Weights of a small transformer language model: RMSNorm before each block, no biases in attention or MLP.
Each number is 128 + 32 x the weight over its row's rms, rounded and kept within 0 to 255. Layers, rows and columns count from 0. The size above them is the row's rms in percent of the matrix's.

# layer 4 attention query, 256x256, rms 0.0795, rows 0-63, columns 64-127
size [ 91 100  97  86 115 111 129  96 102  82  81  95 101 102 109 115 114 105 106  95  93  98 114 101 107 102  98  97  95  98  90  93  98  87 101  67 106  80 115 103  92 103  87  89 104 105 110 110  98 112  97 100 115 110  94 101  95  96  96 103 106 104  95 105]
[[135  75 111 101 169 109 151  91  81  74 162  92 141 139 145 155 129 198 173 171 159 155 124 101  88 109 108 157 136 159 140 113 143 143 122  80 159 128 159 104 104 122 143 139 183  79 125 108  90 143 164 155 179 102 109 123 132 109 118 103 143 133 124 129]
 [ 78  97 112 126 133 110 105  71  76 101  94 130 164 118 115 159  87 139 173 184  96 160 110  62 122 137 117 188 119 129 171  97 134 117  55 135 171 194 160 126 161 100 156  72 177 149 132  78 167 102 139 133 174  60 176 134 106  96 112 133 121 139 135 181]
 [168 123 100 105 160  96 196 156 162 141 194  40 130  89 189 123  96 107 102 199  97 109 164 147 110 158 121 141 160 136 217 145 157  92 129 169 126 118 178  72 148 102 138 109 167 114 119 139 149 117 105 130 211 128 161 130  88 165 141  99 100 136 170 134]
 [180 129 179 136 193 122 185 140 185 132 109  59 110 148 194 151 171 131 112 142 153  81  85 161 131 131 148 155 105 165 158 145 173 151 136 123 171 188 165 135 136 132 130 157 131  91  90 144 150 108 135  76 118 138 105 138 162 109 145 142  97 104  61  64]
 [137 137 123  83 130  95 180 115 138 193 167 102  98  70 121 111  73 127 110 191 112 134 176 152 144 223 214 127 172 153 160 122 135 111 105 187 166 130 158  87 134 117 156 135 152 126 145  92 181 103 141 150 150 104 145 110 103 158 126 133 120 142 153 141]
 [120 136 154 154 144 138 119 187 160  98 146 129  90 163 145  62  66  88 118 121 168 118  82  81  96  74 116  96  53 135 116 117 161 131 135  95  31 143 118 142 128 101 108 128 108 129 128 154 128  84 115 100 136 146 125 166 128  56  97  78  80 114 162 118]
 [134 116 121  84 132 122 170 114 145 102 169 141  68  81 103 192 129 172 166 151  66 164 187 134 173 204 190 169 186 120 131 103 156  95 140 137 182 102 168  44 169 148 142 130 151 127  97 116 125 110 123 174 157  76 129 139 126 146 141 162 201 109 123 194]
 [127 170 130  90 158 129 170 101 134  95 147 159 168 162 140 104 146 139 130 184 130 125 114 100 127 104 138  92  97 141 147 125 122 132 121 140 130 159 115 113 163 139 128 128 137  92 126 119 140 123  88 131 131 114 126 137  81 121  58 143  70 131 143  93]
 [134 200 139 103 149 151 121 122 104  80 119  96 147 141 106 122 123 157 118 102 148 153  87 121  75 149 129 159 118  91 131 167 125 101 126 138  90 131  66 169  99 172  86 108  45 138 209 142  89  86 186  81 121 105  89 153 107 122 110 140  94 175 124 156]
 [ 98 113 108 150 134 122 165 134 151  97 134  38 137 182 156 114 117 157  74 107 126 154 143 164  89  90  71  97 139 144 127 102 128 147 122 103  69 109 113 116 124 135 168 145 201 100 142 151  73 121 150 107 124 152 131 111 110 133  80 102 114 137 122 118]
 [140 110 129 155 136 141 139 137 144 188 120 102 148  64 125 155 137 158 127 105  79 114 126 134 101 176 132 114 139 169 159 117 134  94 104 180  91 100 140  92 128 125 164 182 147 130  46 102 147 104 131  71  85 169 134 171 139 121 105 131 109 107  90 136]
 [157 119  78 135 113 120  74 105 124 108 112 108 123 106 118  89 104 103 111 164 128  98 149 122 123 126 171  89 171 229 176 112 101 134 110  82  85 159 107 140  59 118 104 164 115 140 139 119 110 195 236 117 119 138 148 118 121 186 147  98 219 158 114 101]
 [132 156 143 133 141 113 114 139 105 116 132 108 110 141 105 139 125  99 118 165 113 145 180 147 136  87 197 148 154 113 123 182  99  95 159 120 149 152 158 147 141 140 114 112 135 126 129 120  62  77 141 148 134  94 150 135 151 139 118  69 167  96 173 137]
 [138  92 122 185 101 147 138 161 101 118 127  76 202 137 120 123 134  84  78 116 132  74 103 154 102 148  54  74 110 120 158 190 169 174 140 182 131 132 112 134 184  90 179 139 209 149 112 126  86 106 128 158 138 156 117  97 114  99 128 114 136 186  78 126]
 [ 47 106  84 162 120 145 121 162 134 140 151 184 131 127 109 140 192  51 137  76 122 112  95 180 202 184 106 141 140 130  87 227  73 132 154  96 125 135 196 106 118 121 141 164 153 150 141 147 147 135 107 167  91 126 134 155 128 130 159 162 123  53 142 160]
 [126 178 104  81 122 127 128  82 105 110  95  88 152 145 104 120 166 118 113  85  81 136 152 145 145 162 184  98 164 181 127 147 115 131 146 137 169 149 115 166 140 184 153 167  92 133 101  80  78  98 143 143  72  85 136 118 147 129 133 143 119 135  69 132]
 [104 111 150 146 123 125  98 163 125 144 148 138 163 166  58 102 159 115 169 136 153 105 151 114 149 116 140 117 129  58 129 177 144 163 146 115 148 125 120 126 116 110 119 100 119 192 157 151  83 146 175 189 129  99  87 112 151  82 196 124 140 165 140 114]
 [117 142 153  98 146  80 161 143 147 135  88 145 120 165 152 105 126 172 189 138 167 119 161 156  64 118 153  93 155 119 103 116  67  54 150  94  64 101 146 139 102 110  52 172 115 115 125 193 118 134 206  95 135 108 141 132 160 143  69 161 100 145 214  93]
 [167 167  73 127 107 113 137 100 122  92 152  86 112 115 133 139 130 142 150  99 122 120 131 107 118 106 105 163 128 106  56  97 127 145 153 155 174 166 129 110 141 138 139 131 145 103 161 112 102  56  31 145 116 109 129 128 123 172 141 152 131  93 130 150]
 [104 129 163 144 150  86 159 109 118 146  86 141  96 146 123 109  96 154 168 122 144 169 177 171  49 114 160 118  24 136 122 125 130 103 133 151 138 134  91 167 142 136 139 114 159 109  91 167 108  99 126  65 119 150  97 131 115 147 156 150  77 146  76 186]
 [147 115 101  70 183  89  92 124  45  70 161 140 142 116 142  72 142  93  95 161  54 138 126 175  96 124 113 147 164 153 128 111 120 122 138  84 147 119 173 168 144 141 173 112 137 112 108  75 122 102 111 127 122 104 163 128 155 142 140 166 121 107  96 125]
 [193 121  69 148 108 155 139 146 122 140 130 123  68 154 156  98 144 142  73 119  99  50 129 167 168 162 101  83 146 108 145 117 119 151 121 152 144 136 172 111 167 128 146 112 138 100  88 162 139 148 122 105 112 169 185  99 139  77 111  76  74 147  91  88]
 [127 116 103 104 141 132 137 136 108 160 115 202 148  98 146 177 134 113 126 176 104 159 119 144 153 140 149 166 106 103  40 107 126 132 120  73 160 134  94 119 132 135 141  78 145 156 167  66 153  75 132 145 154 112  94 116  94 146 185 139 106 161  98 128]
 [162 105 110 159 157 165 102 151 126 166 154 114 183  74 103 124  86  43 118 162 137  81 126 143 113 145  69  77 157 152 162 140 114 160 104 134 127 101 108 144 201 134 140  97 119 163 116 131  88 105 144 164 170 151 103  67 151 135 156 129 163 189  97 123]
 [170  83 139 128 159 131  90 150  74 176 105 108 122  55 146  84 132 108 117 139 175 121 106 152 126 121 130  93 150 138 166 163 104 149 154 153 123 100 123 129 115 133 123  88 152 171  94  93  90 164 162 135 121 127  90  91 148 121 120 152 132 146 117 110]
 [134 173 173 115 104 113 100 120 173  40 102 135 120 126 124 139 149 210 119 144 134 149 144  63 148 119 192 121 102 115 118 139 185 145 182  87 103 122  44 109 113 122 109 126  84 138 119 184 164 123 185 173 118 107  81 148 110 127 126 100 115 112 121 129]
 [121 163 108 142 151 172 106 171 143  76  87 114 194 102  89 142 117  96 174 116 116 118 140 133 122 152  91  61 123 150 150 166 137  82 129 107 128 119 119 171 132  89  76 105  77 142 119 117 143 127 185  93  93 137  89  84 107 108 119  86  76 159  41 150]
 [101 124 176  63 162  74 145 131 102 153 125 131  89 179  70 148 163 218 179 128 159 103 102 169 159 145 150 134  86 110 129 179 140  83  91 130 163 115 173 149 111 151 142 131 164 105  99  91 101 138 125 126  77 120 110 206 156  91  82 202 140  79  90  82]
 [143  92 107 221 171 153 149 143 120 183 134 142 141  95 103 143  96 119 159 130 190 115 133 133  93 150  74 111 126 105 131 105 139 163 151 123 106 179 125 134 127 155 104 117  86 146  94 125 108 143 106 118 147 175 112  95 162 139 134 141 109 184  48 154]
 [152 179 148 144 155  88 165 114 166 126  88 132 116 187  92 111 101  88 159  94 134 109 113 157 139 134 112  89 121  94 151 154 137 164 159 137  89 108 130 189 186 145 134 116 183 117 111 180 120 150 124 123  75 141 139 163 142 123 112 181 182 137  92 107]
 [155  74 139 144 104  88 208 137  92 205 167 129  88 175 147 148 102 106 168  73 156 163 130 112 124 122 107 134 123 134  73 131 150  88 131 165 186  94 134 158 127 119 143 120 150 143 165 171 135 139  76 119  41 100 111 126  85 117  89 143 105 105 211 118]
 [ 53 121 114 137 107 156 185  91 110 151 139 115  95 112 137 115 119  53  96 130 106 154 116 115  83 136 166  79 103 162 170 115 140  86 158 135 137 139  71 130 158  89 141 153 186  89 179 154 125 100 138 144 103 112 150 153 101 151 125 155  90 137  77 177]
 [155 102 112  99 158 146 125  94 103  86 156  75 189 140 151 137 161 166 159 123 130 161  79 132  93 115 121 105 115 168 151 128 143 136 155 148 164 160 174  94 129 140 152 102 162  98 160 106 122 163 161 120 178 117 158 116 171 123  71 131 191  95 103 204]
 [117  63 122 118 124 163 108  88 116 134 131 159 135 149 124 137  84  80 184 133 112 113 112 147 124 137 107 123 141 162 123 135 120 114 103  85 179 201 154 123 177 141 127 101 105 139 166 131 153 151 111 162 179 103 106 138 159 151 119 165 161 162 109 151]
 [140  97 148 117 230 125 128 142 237 163 151  83 117  79 154  76 116 151 123 107 119  58 118 165 128 130 154 121 137 122 186 133 182 100 157 168 110 108 166 129 131 142 177 105 171  87 114 115 123 125 133 100 148 109 123 113 112  84 170 102  98 156 126 123]
 [122 146 147 118 146 123 122 153 167  85 103  51 121 156 141 175 155 128 138 174  77 143  66 164 102  95 167 124 129 194 222  85 125 217 115 133 146 165  99  97  96 109 199 133 150 136 123 132  95 140 142  96 157 127 110 176 159 128 128  91 136 123  73  82]
 [134  65 191 121 204 123 183 115 188 199 140 101 116 112 118 101  59 176 103 172 104 131 153 128 132 160 163 119 145 162 163 121 167  94 168 121 126 112 146  90 114 104 156  96 169  95 119 118 127 109 118 121 132 151 102  91 103 103 152  93  89 166 135 102]
 [109 137  67 132 114 145 136 136  80 111 194 109 136 193 138 155 158  67 107 113 129 102  79 122  90 142 100 137  67 145  91  90 108 172  83 151  91 204  63 107 151 120 107 181 140 121  94 111 117  90 122 136 149  81 137 146 114 141 105 189 143  98 151 116]
 [110 102 174 114 172 137 153 149 131 148 156 164 131  58  95 164 102 158 146 122  67 171 177 125 119 191 168 169 164 129 143 133 126  90 133 157 177 127 133  69 150 147 170  91 149 138 153  49 122  91 140 172 152  93  92  93 126 112 158 155 161 135  72 149]
 [111 102 140 169 138 115 181 122 156 125 143 102 127 163 132 107 136 114  89 163 155 124  79 103 128 158 106 147  61 142 136 152 159 122 162 133 106 117  60 121 134 116  93 135 198 144 189 179 134 135  76 111 148 152 115 115 111 102 138 129 108 118 111 115]
 [140 162 161 115 150  94 100 109 150 122  37 157  85 171  97 182 146 162  78 134 173 142 172 110 135 139 120 169 131 109  60 183 113  45 131 129 165 119 148 181 146 187 143 102  63 115 155 122 129 130 117 122 126 141 145 137 127 127  84 171 100 173 135 138]
 [120 184 107 157 127 141  99 103 110 116 141 132  92 116 139 129  97 111 142 168 104 138 126 142  81  83 104  87 168 150 179  58 172 163 133 165 103 151 158  72 117 129 149 236  97  41 115 158 133 107 159  96 105 115 165 138  49 204  85 118 123  61 126 156]
 [111 176 166 125 116 148 145 112 143 161 132 122 125 104 132 159 146 184 102 156 115 144 139 136 101 160 123  63 151 189 165 117 130  94 123 168 135 129 134  96 127 114 130 165 169 105  60 121 128 142 120 119  82 126 151 192  65 158 125 146 153  97 173 171]
 [133 147  83 120 101 132 125 114 151  64 117 107 103 133 106 110 130  98 135 125 121 169 106  91  86 130 114  79 162 192 105 165 179  67 150 133 118 147  65 147  66 159 136 147 113 198 179  85 107 113 134 133  70 159 125 134 135  82 167 168 172 128 102 104]
 [127 135 146 129 186 164 160 151 103 123 140 145 133 175  85 105 103 156 125  84 201  80 152 153 111 122 127 114  86 112 141 200 123  92 130 153 141 162 149 169 111 111 176  71  75 118  95  70  60 137 116 132 161 173  67 116 120  74 114 103 149 142 149  88]
 [139 142 116 160  76 138 145 100 105 125 128 106 179 106 140 102 150  86 107 155 104  94 104 127 164  94 111  64 159 128 182 124 127 191 137 157 121 166 160 112 163 126 148 192 202 115  99 147 118 109 145 147 129  92 142 129  58 189 120 138 182 125 108 168]
 [ 79 144 106 159 118 147  68 120 158 144 131 197 137  72 119 127 187  97 154  76 124 141 100 133 134 181 119  68 198 135 140 139  80 102 128  98 100 155 171 104 132  81  98 204 120 170 122 129 165 145 155 139  90  97 150 101 118 188 152 127 140  70 138 188]
 [176 138 135 140 104 131  93 147 166 138 105 140 118 100 125 176 158 110 168 140  79 111 232 168 125 139 108 118 169 163 110 168  53 159  75  98 135 158 135 129 140 159 116 148 132 130 159 196 189  84 161  91 100 112 106 155 132 124 126 135 101 158 103  96]
 [192  63 132 129 127 112 110 155 143 131 176 151 179 127 101 106 165 105 139 108 133 101 137  95 166  75 168 165 148  71  85 135  69 137 159  95 149 115 130 147 136 156 130 129 123 206 149 128  75 156 148 139 110 119  84  91 205  61 154 154 156 180  96 105]
 [102 140 104 134 160  97 131 108 110  86 154 125  82 222 116  94 156 155 144 148 176 111 107 193  91  89 139 155 111  49  73 103 102  53 127 110 161 114 131 154 182 124 108 139 155 106 185 172 133 175 148  95 163 163 129 158 162 116 124 113  81 103 147 177]
 [213 187 110 159  79 122 128  97  94 143 121 120 124  87 180 147  70 201 138  90  95  88 167 149 111 112 119 121 146 133 178  74 147 132 104 131 114 138 176  97 127  97 107 167 157  82 115 137 157 105 123 135 140  99 200 147 106 166  90 138 159 146 136 147]
 [146  58 171 163  85 129 149 155 164 123 125 124  83 160 126 188 145 182 112 153 194 149 164 105 140  98 124 125  94  84 127 151 147  97 136 119  93 129  60 163 116 190 136 169 124 124 127 214 163  93 112  40  89 175  98 170 119 107  92 122 106 104 128 175]
 [101 220 101 131  94 108 139 114  65  85 154 156 139 120 102 113 144 117 106 121  85 138 140 144 131 162 136  86 151 202 159 140 124 144  90  73 143 116 138 164 115 135  95 154 135 152 140 145 150 107 139 120 146 121 128 111 154 179 161 167 149 146 108  92]
 [142 103  33 103 131 171 165  90 121 123 167 124 108 143 130  85  74  93 123 106  81 134  98 174 170 121 106 135 139 168 170  83  95 230 141 172 144 161 159  86 162  88 182 116  97 133  89 135 115 153 156 104 189 109 142 118 124 166 164  75  82 140 101  73]
 [104 111 124 137 116 123 161 160  73 141 123 104 135 116 167 174 142 138 132 140 108 105  73 131 159 164 123 104 146 107 141 116 113 175 121 137 131 143 128 176 119 134  90 128 138 122 140 121  99 136  82 137  93 149 113 132 133 141 151 118 178 145  38 159]
 [155 161  96 110 139 151 126 136 139 115 138  88 185 156 151  79 129  77  68 176 176  45 125 117 150 112  86  86 143 150 122 108 144 194 103 117 141 148 120 141 163 123 118 117 164 149 114 149 123 114  88  89 138 185 119 146 140 148 157  84 185 161 119 173]
 [174 147 111  78  92 130 131  93  62  97 133 120  68  76 158 100 156 117 159 142  69 152  84 141 134 127 193  76 156 133 120 113 128 177 183 138 149  94 136 122 112 152 143 125 146 126  77 103  88 174 142 108 126  88 173 126 111 148 123 146 162 119 161 132]
 [136  91 201 120 149 120 139 141 164  95  63 129  88 107 113 188 156 137 151 146 156 140 196  77 152 143 145 132 132 112 113 169 151 120 152 147 123 105  80 100 110 117  83 114 118 125 173 174 153 108 183 165  99  82  74 127 150  63  77 148 110 162 138 157]
 [103 147  82  69 154 161 109 138  94  93 168 130 159 108  84 191  94  72 164 161  96 223 133 155 140 152 106 116 142 176 164 176 104 104 136 108 199 129 114 142 153 105 115 107 110 172 166 113 137  89 147 116 144 145 129  72 167 127 121 143 119 151 110 178]
 [133 101 175 127 140 134 112 149 157 166 108 144 171 124 125 167 187 203 167 132 153 142 108 146 135 129 129 135 126 138  92 137 118  29  98 131 159 116 140 112 130 140 141 108 174 116 110 102 108 165 124 126 117  82 121 135 125  56  74 168 114  99 113 104]
 [168 100 166  94 145 118 179 159 112 167  85  99 126 139 105 153  60 136 107 149 202  84 123 118  92 179  83  77  83 151 118 169 168 135 123 112 150  86 103 172 165 104  93 106 112 128 113 171 151 129 125 131 138 164 186 114 157 144 107  96  97 131 106 121]
 [118 140 107 149 112 123 109 127 183  96 115 111 140  98 156 143 121 159 145 162 143 138  97  63 146  62 100 174 147 140 144  78 113 177 113 105  74 112 150 169 161 153 121 150 109 184 150 195 149 133 115  92 178 183 135 131 112 148 113 100 125 109 139 135]
 [169  68 147 144 143 117 135 126  91 221 147 149 157 111 133  72 128 106 191 100 121 138 156  97  96 127 102 149 128  50  80 116 134  72 113  91 132  66 133 102 146  79 134 100 188 150 145 124 120 137  83 134 147 108 145  88 128 111 121 114  86 121 110 142]
 [ 98 173 121 187  96 132 146 125 119 165 135  54 151 128 121 127 156  92  93 116 199  98  61  94  98 150 108  42 114 176 187 106 174 110 112 124  94 120  71 154 106  82 107 165 156 165 187 134 114  73 114 120  75 155 172 152  43 130  94 124 139 111  91 137]]
# layer 4 attention key, 128x256, rms 0.0774, rows 0-31, columns 64-127
size [ 97 106 108  76  88 115  89 101  88 118 123  88  91  93 102  97 101 103  93  91 107 105  98  97  99  95  87  98  98 113  97 100]
[[142 156 129 120  70 186 148 156 120 129 152 148 101 123 172 106 114  85 139 103 109 108 132 155 148 114  99 114  88 184 120 130 134 123 149 126 134  90 148 159 106 133 124 177 117 134 103 172 189 166  96 104 104 162 147 107 136 153  69  84 119  94 149 117]
 [166 128 141 137 107 169 150 174 130 126 145 111 158 106 130  71 157 137 110  68 143 111 150  95 143 157 162 120 175 158 157 114 100  85 144 134  81  53 110 151 135 144 140 175  94 121 107 136 153 144 129 131 112  82 124 111 118 148 134  63  66  86  94 141]
 [100 120  65 102 100 107 152  75 137 135 125 178 123  70 171 205  98  88 187 148  40 142 130 150 194 128 172 174 186 121 127 101 182 169 143 153 206 103 170  85 151 147 142 124 149 162 117 153 126 135 134 112 187 127 148 169 120 159 153 119 168 136 116 148]
 [143 139 124 142 123 111 188 137 202 156 194 163  95 201 110  92 180 133 107 125 186 159 136 144 119 107 147 128 161 213 154 112 155  59 147 184 140 147 131 135 143 131 148 167  94 133  69  91  98 153 151 155  86 173  70 105 128 136 120 116  90 129 153  94]
 [102 122  84 107 103 100 116 106 142 129 141 153  96  56  96 174 119 160 183 152  51 148 153 131 133 129 138 159 223 156 133  90 163 147 146 132 177  94 143  72 178 111 189 143 109 147  64 145 116 119 126  99 137  63 123 156 138 152 136 121 200 112  88 166]
 [143 142 192 173 152 129 177 143 164 143 142  92 111 216 111 106 102 130  73 105 206 126 119 103  72 137 131 130  43 101  96 177 129  92 106 121  71 164 110 159  60 130  72 101 108 108 141  84 129 153 155 122 119 178 104  75 107  92  83 146  70 134 178  93]
 [105  96  82  96  71 108  68 129  58 145 127 131 169  39 135 104  91 117 113 175  49 127 132  97 118 164 152  73 147 156 133 109 121 179  88 168 174 130 133 105 146 126 145 119 125 141 126 138 131 111 108  87 115  61 169 152 145 186 150 128 161 143 131 151]
 [141 123 175 174 152 132  93 141 111 126 114  55 148 206 133  82 144 139  88 118 174 105 122  81 100 120 117 125  48 136 118 162 109 113 130 117  51 132 100 131  74 107  74 135 105 120 140 105 120 139 143 118 107 158  97 123 126  90  90 136  79 127 166 127]
 [131 131 106 150 145 131 144  73 152  96 135  70  94  96 131 116 133 171 141 211  96  88 157 109 107 107  92  90 109 115  84 146 115 160 102 158 130 152 172  54  97 140  87 149 133 139 136 102 122 152 101 149 144 103 124 156 122 182 131 129 135  86 134 158]
 [121 101 151 136 176 120 178 138 103 124 145 126 136 111 118  85 150 134 163 112 144 150  84 140 115 133 138 127 157 126 153 177 137  97 226 180 181 100 106 140 136 130 146 194 122  97 104 124 120 124 117 138 140 101 103 137  87 100 132 136 102  67 171 178]
 [190 115 121  76 173 158 190 142 130  88 185  90 127 114 104  57 111 123 134 148  97 166 153 173 170 108 174 161 182 117 172 148 114  85 136 135 159 124 179 109 146 130 167 120 144 104 101 127 108 116 138  91 147  78 149  69 123  72 135  87 127  81  98 172]
 [124 128 130 127 132 131 113 113 122 161 189 127 132  99 122  74 103  94  63 163 151 101 136 119 128 148  83  49  68  84 128  85  89 181 174 188 108 159 107 117 144 138 134  89 184 105 115 158 120 160 164 141  96 100 124 116 173  97 180 126 115 113  78  79]
 [ 69 140 143 170  96 152 104 141  84 153 167 134 164 130  94  81  98 121 145 156 115 126 104 149 117 132  87 100 109 129  89  73  96 148 100 111 120  95 129  95 123 114 156  30 158 107  83 102 128  94 147 129 132 145 152 220 114 101 183 148 161 171 184 169]
 [168 124 108 109 167 147  97 155  72 172 155 107 161 104 178 147 108  73 152  84 122 120 121 109  67 172 189  83  88 130 110 154 104 109 127 119 131 125 145 162  35 118 124 137 134 145 112 111  61 124 139  58 128  80  81 134 158 116 117 121  78  71 153 127]
 [140 110 131  97 139  90 111 163 112 120 101 159 174  84 203 130 121 102 124 168 118 104 127 125 161  80 131  99  92 123 178 128 222 110  91 150 167 146  73 113 106 136 140  82 125 169 167 100  95  98 109 123 153  77 151 111 127 135 104 148 157 123 122 167]
 [135  93 107 140  46 111 103  84  91 134  82 139 129  97  83 172 136 198 130 138 157 119 106  77  88 117 110 134 151  91  88  80 159 176  85 127  68 141  57 104 121 100 162 181 122  92 164 193 133 190 117 124 131  56 179 166 117 129  84 144 153 138 136 147]
 [162 170 134 152  90 128  53 125 101 149 104 115 106 144 184 168  84  78  79 161 116 121 148 102  48 102  95  64  75 196 124 122 137 156  84  99  76 120  83 134 123 113 107  92 125 170 101 113 103 123 129 121 106 100 126 206 143 166 118 127 126 164  99 103]
 [116 173 193 168 135 167 146  87 181 112 167  98 154 121 158 113  61 133 115 127 111 125  90 107 131 136 116  56  99 127 166 183 174 175 148 168 131 134 165 108  96 160 122 110 125 139 129 129 160  78 110 129 101 174 126  97 127 118 133 109 114 154 120 134]
 [126  73 122 122 105 139 119 152  75 115  48 121 146 103 147 131 104 119 153  91  94 145 125 103 189  96 131 190 166 103 160 170 125 187 109 124 130 101 122 120 185  81  87 187 114 126 140 145 133 129  95 123 139  97 123 133 108 117  73 118 101 171 154 134]
 [174 109 165  75 151 125 197 122 195 112 195 121  94 161 114 140 185 103  81 108 131 140 136 145  94 112 132 160 194 127 173 119 163 118 142 123 104 145 128  69  81 112 103 183 148 101  85  90 106 130 157 183 122 157 105 111 142  72 177 154  94 125 169  75]
 [124  94 105  93  71 140  33 143  84 115  94  95 147 103 129 115  89 166 125 173 111 105 150 101 185 155 171 114 142 101 107 109 113 130 109 104 150 134 109 123 152 143  94 170 132 172 131 137 130  86 168 107 118  67 120  92  89 135 131 128 203 130 128 124]
 [102 125 151  86 167  99 129 187 126 177 171 159 177 139  94 138 171 120 177 119 160 151 149 107  76 150 140 149 152 121 122 107 152  55 140  59 203 121 104 172 129 149 128 139 117 129 161 125 162 128  73 141 134 137 102 168 123 101  98 171  81 109 146 120]
 [141 137 136 139 184 147 112 145 125 102  91 104  99 138 125 154 200 160 112 145 152  88 172 104 146 168 126 122 139 182 129 167 167 152  97 189  76 169 160  99 157 146 136  82  72 111 112 134 161 128 158  84 123 177 117 122 159 106 114 116 153 177 156 110]
 [105 183 104 120 134  91 160 182 124 168 110  97 100 130 116 112 100  84 154 121 115 153 126 128  89 113 135 129 110 154  93 141 129 102 101 172 108 140 125 118  87  91 136  97 128 111  99 170  94 108 133  80  88 101 112 178 130 123 172  74  58 126 130 104]
 [147 124 104 116 102 115 237 186 186 175 139 123  93 155 128 149 139 127 174  87 136 135 140 131 150 117 115 132 129 139 102 115 133  90 137 111 124  95  68 155 103 150 123 155 133 102 140 135 138 132 101 158  78 101 127 101 117 117 147  96 127 123  69 142]
 [ 83 146 113 139 133 100 106 126  81 154 131 162 173 131 129 183 112 183  53 200 156  93 145 164  83 168  81 104 104 161 119 136 126 104 121 135 137  98 131 102 105 117 155 150 119 129 121 131 151 173 143 146  99 134 141 139 169 123 202 133 165 138 155 164]
 [123 147 103 160  98 116  78 124 105 117 186 107 146  69 132 116  89 114  71 107  90 103 139 119  93 152 145 150 153 168 114 119 129 120  95 137 138 133  65 110 131 103 181 180 135 150 129 148 141 125 125 115 129  97 124 118 187 113  81 132 201 115 127 100]
 [154 126 182 118 127 132 120 109 147 109 174 154 143  93 117 145 147 134 118 195  55  99 183 123 176  88 134 149 196  65 106  82 161 121  93  88  54 108 117  87  82 149 158 110  81 153 142 140 145 133 180  65 142 119 164 118 138 166  93 104  87 178 126 143]
 [110 140  85 110 172 119 165  67 178  91 104  84  77  94 103  82 187 118 169  84 111 190 105 203 125 179 147 148 177 131 175 176  88  78  80 105 127 134 170  37 103 117 162 181 111 141 111 132 159 146 147 116 193  77 108 163  61 110 146 131 131 120 118 108]
 [101 130 154 135  78 121 158 180 124 153 201 152  86 181  88 102 139 126 163 123  94 187 127 117  99 130 118 134 127 149 133 141 134  66 108 134 120 148 180 150  96 126 156 140 139 106 128 125  90 155 115 144 127 107 134 100 139 131  78  92  80 110 179 135]
 [166 127 184 166  97 163 165 154 186  85 142 151 124 136 131 176 116 123 164 158 105 109 118 144 115 130  76 145  91 104 173 131 196 128 147 120  88 170 121 124 127 134 164 118  95 104 139 114 113 123  87 123 171 157 147 124 123 128 100  95 121 123 149 168]
 [185 135 106 114 129 162 146 157 159 111 130 127  68 133 125 118 159 107 144  98 142  72 180 121 111 118 129 109  82  98 134 192 156  92 148 134 100 138 126 115 141  94 100 126 149 133  71 127 114 117 160 128 131 138  91  64 141  95 135 125 121 150 168 118]]
# layer 4 attention value, 128x256, rms 0.0598, rows 0-2, columns 64-127
size [ 98 100 102]
[[149 116 162 120  91 119 133 146 153 165 133 131  59  82 128 122  77 167  94  88  93 153 135 116 106 160 137 141 117 139 147  90 110 139  89 141 172 162 153 138 155 150 150  97 131 197 124  64 104 145 122 167 118 147 132 126 163 155 145  87 144 101 159  96]
 [174  59 130  98 126 180  74 162 138  71  82  84 104 108 109 116  96 103 135  87 142 159 111  83 122 137 126 145 126 131 154  98 161 105 126 166 118 130 130 130 116 157  63 119 142  97 135 114 166 186 105  85  96 136 101 113 144 100 143 202 146 105 117 143]
 [129  82 121 101 105 151 119 138 108  63 118 148 116 104 164 160  63 161 124 159 136 142 129  89 110 126 113 139 109  79 105 153 114 105 150  84  96 178 163 156 120 128  80 112 160 118 182 206 149 136  93 149 181 152 155 155 111 136 158 122 178 121 139 164]]
# layer 4 attention output (transposed), 256x256, rms 0.0659, rows 0-2,32-34, columns 64-127
size [108 109 104  98 102  99]
[[133  72 138 120 114 125  95 193 127 145  85 153 100  74 190 136  65  73 129 119 135 150 135 152  95 105 112 106 137 146 198 173 100  95 123 126 174 127 143 169 140 154 168 114 119 153 153  90 117 134 123 136 139 102 132 159 215 129 121 104 164 120  76 114]
 [160 137 141 123  64 111 143 191 134 118 107 121 143 131 151  78 119 153 117 164 178 150 128 113  72 142  96 143 104 117 104 110 130 142 121 157 114  92 130 127 122 133  41 131 156 114 101 128 165 143 111 139 108 124 109 125  85  93  97 162  46 149  91 150]
 [150 110 155 126 135 106 127 160 135 169 151  86 127  71 193 140  82 110 134 169  82 124 179 175  69 165  96  94 112 155 134  73 101 136 141 121  84 129 177 182 159 132 104 106 167 123 120 172 156 120 151  97 129 142 180 116 113 152 147 116 142 159 169 137]
 [118  67 138 127  90  62 103 105 125 125 104 146  70 115 174 104  59 152 102 118 161 129 129 137 145 113 137 103 136 176 246 179 182 125 127 139 182 134  82 140 125 117 123  95 110 136  95 142 132  76 116 158  97 139  98 167 167 158 146 163 148 126 121 135]
 [161 125  86 101 125 118 107 197 176 159  86 120 172 115 179 104  95 160 140 159 181 139  75 127  77 118 158 133  91 117 121  74 107 113 131 126 134 121 115 110 146 124  60 137 104 151 143 152 146 138 114 158 122 136  70  99  99  84 107 146  64 180  56 128]
 [139  72 133 131  79 155 132 122  99 145 161 117 125 139 156 141 129  96 122 163 153  92  66 183 114 174 102 131  97 123 113 102  98 150  81 162  94 152 143 120 115 156  96 153 127  69 141 117 112 141 118  44 118 162 157 170 156 150 113 165 134  92 193 124]]